Each number is 128 + 32 x the weight over the matrix's rms, rounded and kept within 0 to 255. Layers, rows and columns count from 0. Numbers have three digits each.

# layer 3 attention query, 64x64, rms 0.26, rows 0-63, columns 32-63
166119085196149153136153119160132131117102087168122079115169118137120134111117116135131151109138
098086161120118121145132138094132109119143098145128152125112127104110121121123126141131162151104
187104087160157140112141149168066103098103141119147151101102109133136103140135119143126139126077
146115148164129115126144129150138126142133143149150143132096114166099133116100118163078102146116
137110187196131128069147117068177094102133130123112130113126102110148148155130106167114155112119
134094127171114124128106129142090161158119137148142095117134125098126085102126185074195100111101
156157135135137146126078106118145132097097116123109136121119125152105109101110137118129130118116
151116103193143190160064107111098109101096134150065097165113141108126110097101218108099144120071
148096099169146105044091120150146092083158134136119123113164103116130142158137088178145133154141
139154162155104117076170194141114143134136147144129137146107111167141151106173137149091118067163
104112158055129090132163128121099145149171160098125093112129108155130069126132130134124097141083
120189112083142169158114136173183153136106062120090097094152079179053150145089064149138109140149
070103169096133134107138124120127147166141164164102107140181186090118135115167188128150156178074
095077161185156094097129124188145163131141101115099128134133145118166129131136159154191124157180
171135121150164129132071102134118072157112117157057130165105107154100110127148163161117083164137
030145114103135161099187096078129122088106086056154090153142092130144147072141070147157166164176
090162147128114152157112143130136158107145108109112123149124161117116144120143142082128163105126
116112135106115109091178132137114134140129134144143125128135122058129157143128132124152140139148
137140168105113146147123112125119135120119164110097127140100152159078173169102146102101153127132
133113151119125129102160123094131117106166157141181111096147087128096142136116127141125135121084
172152169109089166134123143103105172131129145147149077153134145138125113115135162109101204085116
084100153150157159156180129060117117101163140112179088153126115113132163140162122172086182118141
168133110143082180139085073110116114099103131104094129141141133124082136121082151105150117145119
129093163105102117122115117117119120153184188131176085150143148118110119163104182089125142152122
146123152173075098114032138108094199124071093136113112088108132098148113130117148118082189180120
197110086158058085124114171140038122159138197171130087164109117111140127104106176079133113054139
106114075172176082151100170169123105073140169132162121105202131134108123149104139148098118167157
122146143133149112096113122156083100088158140121103144177150176149176174140123131123116135074120
090107121121093082154183121111055156123129161078071090083163127068087188112145112099063163195131
111153134185151143113060113046160147114141102176124140153112129145104116107126116161131133119103
050158160100131149171116093072161102178151064116150126172171112195158122115132195188162139134088
083189134132059102126117160111222145136124126140141100154146158220130181141107136071072123192159
116140171154168150135088129132145149105142056163122185099145162146134136148138134199075156076105
109120128115153168139163116081177172168153100143147129092133101168104105125129110182095148101175
127117132104046063165142182168135123129057061182112124165113082153149110150145151124101099105128
099138177149131114157134157125166179200084137172089216147121127143097099125131084150104079145168
120137118118101127140156140140094159154104119154142167113169127159107144107175123145134096094167
091125136118141124083162103140156110164100142182101142104153126164099125120169152136138188109087
115111158060135145118138138135077139130164159138151083122123153112132159143118181081160132105083
136100182131116138150101143090082116127130098096160112152163095106151147125102183120163163089099
137149118180131122144178134177059134094166148115182160117130178096187123170134110116183121088106
144239134115146033141154056075122106162134092101151154171137133186137104095070077150127091108169
112110151175203185130144139195161155141163123095133131051191133129150149129072145141200073219116
154153138089145104077165086065201098119151119080153088113175052179163178146166124114086234187149
162164119133127164108117110136074114107105137149108160130206184105122088128176098199166158178141
147147127111092049078146179134166116074145147153090127133068149184116108160096102068153119133145
141094158116157221113138112164080035159101101100105110123178056123181097098119164152180125099084
121203165158133152187160067093193156158114110147092207118118115193103105198091119082125150138182
102134126120098116153153149124108088070113152097146205138121126140100106121120160136105142158117
127105108091187135081132116142153088111136112120104061082102071126161136154103190100154146109065
140126141099097136131124139089128136118175158125101125115161128148124145137136105130142126123135
160116170135135153154108125139130122110133104103120093133123091095133125125129150142128164156094
122130099093107162154134056117190153135176166080133132108164171164052065078110131099126186150118
122153155108127137166132118155098146130150099135114144102153172134090144098094072145167127113189
103145145129157102113146127130125111135167106110192150153146176105146126105165094158129154084146
112101104088150145075138120146228137130116104089095081128088100083155132122176140124101076159151
201114174159116089147068103111152085096146081157074142145104135154109123140084078132154108121135
159123144181127192133183145125090120099132136142099156094102124127110034167180174129078128100116
120163123091065140095086112155176127205115092157073203198169127184180110134128077168123090117127
173077113198064117079135153126096155078140179100127154182097112078137135061129124136091170178100
185228136177106135152160169171075128149058190057129133162122122130197119123174132161076149162099
064081115095084084148031133099136024183177146151027093073126144169139090044156114113096100120088
139124071113100167117202099181191160129045128074075129145160113204069193113186153141124071166108
104094101079087103110174186175116103096218121126083159084178131105143144134141212072116106173093
# layer 3 attention key, 64x64, rms 0.255, rows 0-63, columns 32-63
065145109124123108125107108139111149133152113123110144154091083081123115104160160138117145183104
095102122121112093133046163165140110102147087156143153116113176146093101095112145113130128110164
124102156141154089137101108098115123108096139151110142116097137216102145134122162111124141137148
090119134077107138114154160105165104145194079086161203119108121122083133115118116105118156126134
136129130137134110124109084150134142148084108140091103102122118137153120190143126114132146123144
162189102095094183128141135133108167119151125130138097159083154106096126078139157131111136162095
112139088121080123092055119111096118075093101197138073110144150157086143115114159109097137129127
106124127128097177143159125108110157111080065134143085160122141095202177137140163107153059162182
119145120205124153123126141060147057158137149155101100139095079107111122119144122172083168069129
092199126147166161146141101130120169104073139125128089143177150181112179108107153136121047255112
216124125104094081081164117120177115148166066125115208207161134138139140151149159097210129137098
104196141147170160163114155112118178134064096144082071118132060172124101148121088114169071122094
117128110102166128066075150196070066079147165114140126126149175109141113096140117181162165137095
159130161145122040108072120120150151240149084130134146126194124097128121123098158137158097157166
101142186137144171137166135177134089159105093114107095161099137082112177166217193095085103142140
141139105150096138126100046155072140087096096228134084194070167060117168060135052119129183170125
124100140117137139161174123108140116152138114101131083117130143112151127147127065131144104117136
064147148139100150168123111101126211160151139087124063133111109148162143120111125115079089108103
121109115168111122147170171102140113124187137108130170095135129169094135086083093174116129079173
060136111149124113121075070108112149170111090137101156154131107147147168135095083128166072152148
113172107097089144138085150116136106132104138180147091121160132122142125120139132105132076140113
109112136180187110133103128122132108119135135092121191147140111134129115126124133140141099097139
079107080105093182156138141123082182144160129144139126177087176151129137079117195140105113153083
077098143123138116148151145086119137156170117047170159174070102057136118136136151121154109121152
105112090126063155119124149118135139196083124144116134109120156140101109091147175119083152105147
153177124189115151125106163126081121191160204178116130178187082079113174156144188143129163141182
130148106169194118162101145160094132144076129154177085117183144177110188192099164198164103114096
066133125093140107111020074096083100146182121149085077107131132141149129132050169101108118057144
085070109092127073149192144120089117107135161059110053122177083071090143106108101157154116165079
126135157166184184154152149114125146097155149066207139143178116088146114082097063160124128136118
061133143096146164164102085130157130131151080108131130128105145184132120108182175121102031139094
048120150082156099124145157166172123133124082130167119146170138185133166159152050159127124141171
147131138123172163122182090116125133121104183144140099084102159107154130123138120136175097121134
140118146117138134111125102117154109102086133132133101097126168135150166109093116145082143149163
112136037156170132130112143095139093103116134075162038110118106100189155109141119088113108086035
149116156116101123113152141103091168144175142162209159158134139139149137129166089163143100087087
157101196162131121168152113137084141131118125151144154091162150138178135131126064138136097105187
088119147105118163129096141121139133123105146162136176136140122155134099110147128126156113128124
102142106128141129137127172110133099115078163141148173118144136158150146120088106147132144157128
192159101142139103155111150091110120183105140122121069132095159066123118145134123124098097164136
113117100113129132133147146085105138069141153043154147162145152100148146072165107138088166104132
116137132087191099161113124124111147088128121137131152168127121174104106106149138139171143167106
100091138151228169157114130122140154098186091111139131122126149125098135134084108118184102193159
135114182056176116170099106043202130119137102039115087087157089201125117152169101104121213149154
189177124119117138135087114115091089097106107194094124127208196079070070132179139175092147111143
110074141150099160083181147131192156070146110157055133106059123182123108221124142099138161131133
081116082113125185095067130173111035092160104157097101165056114159147156103120160125074131098182
134206155127173147215117049086175146177122089156119169101132148195075094202070121063155119153184
153128132085130163107155101106097178118180098160133112131108136139159164148134105118136162103115
114152158156122100123132140104108150131125106144160172092176116125126143123126064195104126119142
143105124103092114138171069125128108118134141130122139172104147170065130120058117134139166121192
089081130116109087120115161119131118135072127092114119120124108127156108132149126112121119137077
093136101126159142113106165129109095105130137151125164124147122097127136122180077176123119086172
173138079149146171102131125128139146124110176126130144126117138151116125117162134132090138141143
096108146119147156091105108078118103133179179167114179121210124160051124116171156123168177085163
141111130116136089122109128116152132121160130135131141122128113138110180150109154085141094103111
145139142205132065107115150159127110139139157077113152097100105111142114143137118064119082089114
104243054137172087149149139082091107117120157127117108196052129135147003078114139103054149138114
129134142119109182102116129148195163184144119133097144143177128179180167092099105237155124197053
190122105164090130112098141138103154092148197149134112212082078073155141048139128149119197224062
104208121117084164117162109122106145208086183094105157124138121177123141184153143137128142205074
060111108121103147202124133111165094148171140135058115101124147150142126068162059150126099105075
090078114049112113152188073104185120064047072056111157176106143193043090153185100147117063172126
112101096082103123112119167172075134123180151145058186079181154107099148157085181089131061168143
# layer 3 attention value, 64x64, rms 0.293, rows 0-63, columns 32-63
085128081121103103112155133100085153176121125111117144121127081110103135160169155019141122169123
082145170130111164120109110055069148091090079136118095159091138159130176132149172128170134193127
141119111122082155136151126100120146152166169141115150155100126100131124133145136160100104091083
151132127057130155119101160090140068097058144130108106153087063095164119115125157122077157097147
106134104133106148107110151112114150070148133108125151162169127115126128134104131171131101119184
085067111088119106131122143153118109162125111124131176102127139112064069135090122063112120139175
162103101129124089122060127159176163103157135080119124083132141172133095122096127078187171104114
196116125151141131116125088148105130096076096114092132122156080156155094109123113094136100155109
199162183124139158107140141109078099090144092101112138140137102066104161079119094137137162122103
167117137144080123148131114107107124140123158148082139110144131161145100143137087105110120106112
121155124085126146095113116144086130148085160166167157150079117133177118135128139168124117169126
159123141140121139109101147146078153193137103097177134136099101142118144107117138125187153143151
107142179155112119143129139115086123136081176114162121155123104126172132131165094131139133124119
184146154106117111112109136150119112126164102169077144139091086135103094098126096130179086051160
117116116078083093114177150087120115089160118133153120118038128126121118158111136136161165102134
083177183148074147132129119155105094154102121129116115143120148174111114177107142135066128120133
150098138148152094073129125117201082194152165054146194104148082099115117104117061127161128080108
124063121053109134200141130112107125110143135115062130056157042123169118153123139143178173131118
109154096133151145162102162128120156149152121140126183076123098108136160132110099139124081157191
105133111122094080126123117157119130128141144097165144108120126153085112079159138108108164082149
146123180192154111119149104080098109153191075090154132066117112103112136168147139096127116166145
125112126093120179078151127161098085130178135108108184097140119100147108125131091117122170080215
130141149141151105180111133147188170139092143118162183180112127125134063124137132115120134106100
101061121142131101149135117116136127101096153157174091136103130164127102113148131067134158154155
163125185099117135123133169143149104141087145148144121109165066123111027102136134084168171153104
102104092137141121118123101127173168141069147125149131096089160139147111139139151167127171122041
115158119087133092157146110121121159115125131156082180131144159174124152146108165107107118124177
106102165106116078144124112181115143126149134137128083141089124158168165201147168133167142153090
141181128154179083166150170131157110083137143176159084122128100140106197132153140140120146139148
157077146107121204130147126122121119135135087108129102229150122119110133111133136133130081080127
137079141086106102131117097092134104091176122111125142085101124121178160132137072097186136095112
149113194132139115155136135065133114135131156167120167114122149127130081165138098149101170091155
181130131159185147136113107092073178156118133069118155157148162089099131088135076152126185114142
175113153132150152139181071154139172152095160123161121149157174087144118138072135151126104130143
170117169076081118135177142110135163141092143113107171166128106132204162173192107195116152147072
133144145179103079088123133079124129153129123157131143126097115175136177221165080107055117112178
105152139094094077100100129124128140074042119077142190111134096089169136137133125112153114051111
141116114166173187132155090097156138116082138114156117169115064131188124110095063089154177110169
109139088177138122175128129070132138156132112192106174117147199153163058148117116153178103144168
167150182092113190213125085184114112080143142126081113157131074125065141180167108084149139056168
166094134084146150110097169171088109184165085140112106116161098178039170149161138129144176091102
142203110084188105152120154103154090182138160147171122168136138093188094068173112167104140174129
191127074113188134144141140138140171138107110135164101108129176163145102158103122107113125103086
147139115126129104161081114093093089141149128060162094141124161162158089141130093111100181144152
121140167083163103165109105158179166140085134131195066111189115115159162072102099166158181168174
076069171124108152112086103115140161172075194099086154134165106144106098072188046111144180115134
125158177116106079100171135159079138115132137150164086146128149141080143149149083094145148128126
155072138103155057128108092057163137126112126114139065104104102078132110115095156145100100138188
103124110124102117068075126114139108148191130150092105128153137165076115109189106111184134115139
135126145048129114129077130102063143118143096166075125127104154139144162118121202097147196134147
159149159211140107144142181140111104123150097150129118128152166172155113091089115094115179139077
133228141128153109095127138157106151133077139150188089189151134137099064153194171184077127137130
150137134083107130175119072125107112158130167083097134082167108111145158142138141117142135151093
140113172140102139192148162119104089175131111064114162110160098145111053114112091128111151136137
169162178085132048076130104147153140121104148090078181117130091189129142144180179085127143178126
195075168076097100179117141084115141113179176111146180155149162079062155113151120104108149134073
054081191101077112151131166153148129103086125149148132148128181107138114142140138099172084177145
118174121077159137088136092088165167102089067087103129188142095141174091105126120136066168164113
086106148126173111140138101046111076126144128112143085168176134171155193157118132088109099163088
164157103164145081179172161125051177108097150107141124127116139153157158159138107159145106133126
141093169192126103086134174133098108108129119145091088060165135110124182167158105088088111110141
138089131101155148110129103098170154172093118101152173122104148124116179130118122168135114136191
130147115098127152138127058164075108047140171126069088099137111132173151167173114127089174094109
179129084165117110133118126099110152084101140109132088082103186176163164112178069139121095090088
# layer 3 attention output (transposed), 64x64, rms 0.235, rows 0-63, columns 32-63
133138169147155098155069122099175184145133152110096139089145182093093122124107129199115124109130
118110114127096122139148125117134131107130129076141141103188170163150096196079097100173057134168
135139146125143135128153146146163111115132109129160126148116202125134140118132109116109164129145
135108158144136166091108093119116171152164113122164165165164099161087166134110089164213143167083
142177129058109195155171168138159097089125119137144071095122101138151135117160172120119133113099
167151151139101169141163154082127166091146084124100112113167119092119124094179131166108134112101
149143118172130128120119103137085069126147128161104110147137096158139164113171110126086113136207
128147113114140075117104146139160102109185170114124130120151092150066147133130144148217148095108
126141133117116099114120117203191125096084094127148155125135083160134096135143103148136152073088
077123123144150152128099172133108118158119123128139109097127101095123156117103189126131139181122
148094119114122126133177152144128142132187174089162109157156140131123144149114122115157093150126
142150101144142083060129116134106117104123127103139195121140127137147145133200145102138084070114
159118098092103103158137140133148140150080132163130101119108087093109130121095147082119125141093
112124097168148120083065092079142104118142087143110108127133167122100142165184111168153178101109
077112113083150175115162121130145133146117119107104183161151186083095151090164128148115128139135
131106126050122091072126138109118126119182139091180097136094090072115146128093124062151096138106
202183157172142169108104136107106107140074083162112175164096127116137089072159132165112165143094
127167130129105170164125101121143159105063089094095135111114153192116143136086105133095116134107
121059140084112140146106102156078171188139137170088101110115202140167152140117097134103173130092
164134163166177179133125168099121127135088098100177146118146158112079088109121091154079123125132
136144055133128176107060108141128078122108105105115138129131161127182079058098150118142121102128
090107120168147137126121097133190199107059065151141109133078146134097130112139134168096106156084
153102162188113143121108144068112123137103118126113145210131119130154143145137162122114187180152
066110133093108111152190129146105156175134135098132143144136156128147136123154115144107072165129
135184126157132125118086098100118091187096103132137093178189036123157136176112124129114157114108
135121125152169102122141093144114106166190157154123177176147149165124166162066167137104087167184
147121126148139127127116100104138115138171114084115110108066134132116207128131139137069100103117
134111089143107125163114160060143161122123110105140068151141178178104111105068120126132114147181
107138118085092112133118125132147115166136168124107112143085130088142067133146094088136104099146
111119101143123126095177151194131150096115117095109161125127112175156114122183146182172225118096
132154108187138108139068145141129132100071107183031145122118142159092118121110193150130140127108
150096129150167155134113122164135130079154108108105084156084082069172120151175179154142085138099
101126142170066150147124173106207151097155135141065111136140094136161115151121145113120072202158
086121128125124114094103139123140074094177115140103106118128077115173142137147114111120167147106
140149071155146176132120091113123047091164091156157080147105119085096164079060199048121110112140
128145082132162180194113124159126146126102166157177052165155144087129094078124142159178127155073
085115124134192158163183110155107142210202174209152130095060206152087112115107119110104147179111
103141131089083075097090196170116141152170166125124115068169204126097118160147181143120076143080
100147110095094124079135140170151111112096115060097126164151096117090182096133153107084148110108
109078125134143116066074136071149149156168081089110130114073166087197103065071151173127174153114
088119139167110122177149092087133171106101112111134110149072139133150113148069124132108106180138
122091111120072134136167155124123171099158148081084083077112147146160135141103168037100116098138
086144142135114100106153174147126055128173181088174129174115112086136138084137109160098112122148
101072146152096131150152118158186187107133128145106126071138101105090181134073154172105063105153
190129099170115135095177126136117083077138143123045152148096145104108109157147130099123099093070
177146126176174119156074119160092109105137076164082106110140114131101143156087184141139131159088
129089035099151182114099092100158130153130086111095132085131149124181118115125142147098117104161
076147151145126205150163178137103115118142130134080197168196151171166144163152144107148167093116
127220126132093087189114155071106159132139167121124138106103145130145101151076115094103085192168
150131141203108164105122050106169134155105086115142100124173112130121120170143129152068063104105
162080118107087131092153080095104129129164188135136113198128082077118139184153122132107118095161
094091077093127126169161128134141117150195119121108091055142116114161167077093090054177119060151
161119122177184152063130156127164140073080057157166145116093146114130134092125110123128114129136
162077137121145110114090150128162186105151174151101136175097148097132171140125120081134111156099
095100094180147221175136174112094148133113091157160119093086143039114099084139108119140098071134
135166135140163180129113098122139154089098107113104082082092069136178101107131134170126104115176
188146074180154172112148098108089162130137104139089183127116052153073144117102157154150202165068
123099154173098169177052165116083110137221156157091068081129203095092113134137116083159087091111
181167096131125104065117117168125119147119151164102147094105152082157062129138139120083144125180
099096173088133178081087111091222069149151112157077170142122106060116096081130147090063136142122
134145082185138157155149065123154134164171137149108177197129176143200095123138141169173119110176
089136129166139160168159158217132076075068091131105087152161096111145103114132132160127157143083
115122112161150132136113169114171149182109084160160134143109169142078115087093150134174108136185
113141178084161147131184180198178106188135140162176180122128098063147098140063179094131102134155
# layer 3 MLP up, 256x64, rms 0.333, rows 0-77, columns 32-63
075154132127095148146113120106196126155108061149145126154099129104120137113107132154105113174112
078079147105046157158142091141153178136118070137141149154138156135086155138111124136144112168134
114171101164148066127110122104150155124125125121126138158108172126091134124141187210112055180127
143185113152214165165114135188150151160128085143156180106092191103120169110094116132169138166127
136142101197130134164136129097184119107182130111220155135158128101148133075090018177095073176136
134225149191174073074101110059148070122127101144111171161121164140100142155138118133110118121177
070124149121150106109094115123086116133159131149075093134148121115125140176178161176115107127125
176115114148146165189109130119142138073126088091128143118115137114118125118135115155138153164122
137149124148098148130161082120139113110143142121146155147113115190121096109105145154081142092135
088115130046076106092130101087123113146068155056088184065126143182078150152138119161142161113121
110103125144104092169182144158135126105104110112138128148117092154125159162127124146156021150154
118102128171158196116168117068120113109165099164162097130110143125131189111168151138107114109030
165128160105111105142161119105119169079118136134128112090116151080126089100121087145090149098080
114157146086110111159134122109150169080071100132114125121099099140129119142124075107100133144114
143185141167110109137186146174136196111142116166153107118180085140104113146123187186129070137185
162163187127123166137155096145174085177141104108087151052112169168149123118158110093072100129153
153118146126106143108157140070096073094146088109119144151105099122181125123184092120101135203084
107128127061170151129168138104111172099137152096156128161101161135091168080083134155114121112158
097118135129107128114100105142142109121131100050168092070100110105130157134134119112119115105128
117142151145171138182110135075124157139164134101078162135124150102095136170142145161164139150155
117148104067110125114149139147121162131092163104132106126134103147116089178136153149122133141102
094088088126124092136100112097161149158197127137147073091150048161151099076078105120128113104132
121139137090081057141182120171108146104107115168118166077098067157136111109179134151109061136118
159116131148135164155141093144190149173115140113107168134190168167073117107151088152108159101155
094163146122147156154149153156125103089160078130146094175179123091137126133142158141219158105117
132102083110169118138135126121133173132118111110117130139134161135130166078109130135156150145132
106125077105150145148094138139097059094180089159154131154154108125106161128100147182153167146141
141087103091067140134116143134155138140122165148146092132113119186144140149126150084113067104120
110116140107147172150123191103097131124100110152150147170182120061156099156067113171110134118201
132110137104087113096184149161111158152088126121152104105086100141180097120131071098117120086120
066126172137097174135116134165121123118135088133131152117113076074139087096107113132124085106146
112119146098124135122099128110104098151129103119143092208091068129194119154145112120187165117135
104116129152122095079159075133148145147117142103095158119121149166112135160098101118113153123168
135177090144158107149152179144114100147145127141165181115162094106082144101131157133148050151151
108161111096131109087096128154104116108062128117099162190083152135103115120159114157122160166114
162172120045203147083150111120219115152089152062074172137140152065078127176172106107186160181122
116154115068131128191107133092084111106115083086172158185108121079127131192146119095157149161149
133125135136123108113138127127120128115114148133135141133115125127124140143133122117118134132122
156151139139230123118130150091143135101123176086122106082090159159135140164181143118134154117145
128158117076104178094084139113154085131134105130124133190128106121092131184113113130157135129138
109104149162129124118124147134156136086152105168116138131120197139096163113129103110144150191097
113150144164132080019145131172174129121157126115135131089079078170152189172157147116155054127121
153126188149087140124220148111105175109112150128132173152122174189134096111200155150095098084084
107122142095135178144131166088149130092147124133107094146127091088136104109136090156158114113163
128146204139117053166165136097123129063058143102148121093105167165147117128177101134122115112034
104171125070130136142137155097116153150088187100163068153128163117117130131167114101178082145116
144119141077159132128153191119110164106168154140140127139091094153170159106174165167160099154155
077110124065171178152108101095183091120163065092088155113112142078193129123133072146141131176175
064124158126106071080094116130154158103168080139133148149061072124137101107103133144173098145192
133090110139087131128112119143176147108151135108085126114107166152130101142105133110130160101097
142147140121135103098203093165092088179158145185144117095103036176125115086125168153134087138176
171098124095144148117172099166108125132168117184153135105152157184075166141095110152136095142128
122158162156137108126127103156117142121133117129149141137136105136141137127150112180126036146138
147099140127184085157165130128148185171070125121102058091133146183146148154118101070094142113048
142118142082094125131172110150162105137147117104161033143131071171165120062143115160151083147087
149161110078151132063172130149076097132119179090130098125080123089140168133180154125146146132091
162160141141162118191113132128091149156131104146151131122138141141128101092150116169171163144146
128112122136085106100193137139175155141158114132147092150132085129118181139089123123155059190165
112118081098093137096108121095111153145137131159098153112109092120130104160179128132130128169109
157119136191221079171106160031126096101166144083174140107167166133099082130180166134106173068027
095121103088143107125104143074145118086172129137148079172108147130098139087109096162143136106135
147135098126061062117164153153136148071091135087159141160061128168084135130110071116099076194149
142163130138135083101071086112182149105112170099068174152119125119162142129130095157151138145091
121190088099073100162116104134094134139084087103111164170161093141135082197088160139214104099218
118144162134107111176170166113146129166114144104127144129123081161134143176114136169152113095124
145125102123169108132089111083145171085151107113123081100128215201071215157140054067179152103068
159111100146117095113153101115188185143159154176105133103133118152165099132143107086110108130088
198120123134099106166159160120109118140052120147130161159128117162081117155148126071176092171133
123152103078213137137108119113142102166123155086101124134114123113040123163116143147152171138109
110114127019100100203126158099129147083107111137106105119135127107073109131156149143141134082098
068084126143160087104154131101162140176169149136151107123095180136114174130185132176145108146100
120158119130168099061116168180150161115140097119142196151110129132129135111176113104137142147096
116108163156105107150129147146202130203125107135103089089152135127143120117207102103102095091106
107114186127151121182088158078089100055132102077128137173113130092161178128198104148105158165114
131084103111077166118124095102119167151211119104159127132171067166176132175157136099176080124172
120142141115134133101173139088078091092189108082110112123153081141091174125184148065138146123089
079108124117157149184131154055181146125128067117116124167133156070128122101172141116126137140149
156127153136184156122112208144097109124170094147145125118115143133123128099142106147203179118119
# layer 3 MLP down (transposed), 256x64, rms 0.435, rows 0-76, columns 32-63
139145120138180093119106116148054086142122161130168144149130096171142166113150139124139113036143
152152184177163096147113140187099094172082193107157111103107130104147112157075153152122138125134
178095112124138146150105053147142114123142108121048099082123119070140114208084177168102119098124
120133127097125090076183136166120133106143136146175103142154137125156071123154148139133148079192
147194169123123138129092110098078133125161126117113136113162112198144094184178129091143062051102
111107147139159142048168091164166125153093154125166119124107121104183144093158121091170174110088
070136116136084147124145147128179098177160095114066152113111181113193140128142078147139113143159
111132147124087110067078091099074124166119128143140119142173130148162143143152125103162099093159
127148087102158132135102142136132125145132105122122130145160117090164144132143105094141119142090
162137097148152144163089175081083098201161099168145105131129103196147114128162110091066096169136
150094137160075134175143125171130172097107139097091136159080122154112130133111069144155090190138
117131112128162055131106092135151168152136151135154130088093176173134103146090091108179151161170
160136126120120132154113089090126084117170129145124073033114099165120144084196091154169173147087
180138135106141151091125116147126083101112144144124155112158115118136159141158153095210128094109
078142138107098130136118136163177080094155134076174103112153110123058111136156160094149169107110
087100108202131139057064157128126090137133130157078112117151125098119100089126184126062124122096
145121154110062129119115129096151080095151145150137152112128106150145084147206107112087160102157
115170145136063111159148156157145090146180178167104089092080151136180169067175148077076169142193
124154144113132102058070089133146144147166133185101146088100107102099133105119120072150113160108
120144174109089164100101145091133106138119114135072109151131123098189149113167098170134128042154
080153127129073143133156123093131162115155188114136137114167134121130132142092161115144179136112
136163138117114154198146100093080148117105135078130157175149148136126139147095159143094151113169
158140165139101103151155232132205104116085112199127159115093130123056100130171118082152141093151
151200078102106129182148131098066113086183138125146067121127144163160103157117109160119074095122
122077115090129099064090161166112122093079142165174121137166098096140149153133128149180155110160
127156141127085144155119167103140108144137136132156113146125165128131159144131183069118106106139
109089128142163151128097134132141113067131125152164106141134155065072104145083147176141178167101
152150126168129127146106123148107145185137112164108155159083151137150178108165121168129108116148
084175105107118095075171056087097182167187123168081106161143080114118174127143132103136110137127
151140125170157127118095132111124157139111116151149121133108106146080124140061172141085169124093
191180099110155145118125114118118140150169158154118120098105135132121168142112162124141127103104
160145139138149150136065142127133172106146155136193047100060133140110150073110156131085112097153
170146182129126134153086168123121142106150138137140118133132122079161121115099105143121131136141
165054099147088154148106137132123062162150099101165148116077131132106151110124117088114151124124
190145183094081147104086140100164155165152164141160065136176177113118134164132125086132105112115
100120096186125094102142136185093131096141121135117180156165113183157140083128099139129088149065
126129138148155158155096117136107078150073106209156094094139183147080164142160140108157106046157
131132143147103146139118141132121124114131115124133144136132136115136138123122115123123120125126
123103089091118128123177113201094107123119152143144146120152099142131164124077132087126192197112
165125134109161127088100114120134120189097137154160070112091201120135166218074182141104117166111
151139091130092109193117139119083129143154208133103157144153115115082133146082126101067155158132
096134154116142068105175069112121184134138135057130097134137073156122171157080129183137145202120
096159093123148117108078117134101097110156121111096106152132082102122140111115123037115171094119
097145094102135087124136110124119163147143126112087142184184087117139118133117136166123110152089
147175077090092138086162098138129086170191083128108186130165083152143125116128128174135134066161
117126111183120093151139127109188091125152184128111144134112143149191096114126145123142114095119
163031123190110204133147111122088082155162104091168154085158061120170150178128130096111096145119
118139117116120122113061076129074132160200049065125089063125124131231154148108131156229140078132
150147146110078101115122120086121214174174134131154119129125103094089131152088170128121076135124
159141127170155146112150182130148127112156134156145164147175099123077130115113126156149120147137
166136201120115159177171164123126121067137141129125157148123175170113157161156099149128105083138
154077183132203107148162107083093175154109117159177132156139158144115148142063163113080076185122
089143123091139104111147125160121127135141109118147149119136097085103138145147141159142081144163
116142091136105147152101159147123083114149127103172148205133113141160115108092180180086137077108
124154084119045177129139071151133128132124192189074161199135162134095175124118138180105150081129
182194164181157135139128166110124082115156112084145064083154141145154121100147120043163092076178
134126104088083120144183140106101111120115136159152154136134132105151130110147130108114130104168
167104166129070147114130114147112131142118110092074153172126114141086115128161116152070155074152
132131147085132144165124218086167116127132121129152170112120162105198140093147118096084147117162
208174196187151052198098083091067140057186172097150082080177058205108098179158202084113132099112
111095161115135161108150139139130100149123113146122136119187111167130137083175124106148148096112
117123094133093115154096198123081085086159176135030134100161141097135121129131113161110135082050
151157171129072127188093212122136130116152155187157121141123129150136142138092121136126086096147
050151097186121149127168146144120081171051131193180166204083153115079205149121143130025153175127
139170112119086150116107132098107089167159134159097141143104094161190135131066150135129174118065
169140164165157138177090140113142048149158118071082101048094175146137111122148093160080118122125
106172142123100149167151060167133183113153148121123132145048125092138151185127125122132137160124
107106141089150171073084167183152134125168106102199059165139103141187114087113145104069125140134
113186159085162134131141106106074053120067109130138075125140129184130034163184119124139123156124
117164101158096144106080176137166156133068154114116100163141159147128107123074116122182122131139
134118148096097106063075155125104136192093187191143105185121135119143087133076104103107146070130
058114119165120125165107119145163171134123100092065106155116168165177164154101138106125141092209
159135110159151119132076199089140127158165123102120103133061160139136160142109127170111149192136
106043133150180159195146172113109122067130067109168139197178129061185173128181151144201202133111
162139140179094155107148090129143159131161173091143135222089129136131152140104155140168182200171
131151155109136193107163122111119125067149128122112100196164106122141094171141159053137117104096
153057124130165125179158163076120128131106071065153149094120110134139160143132167151104117049155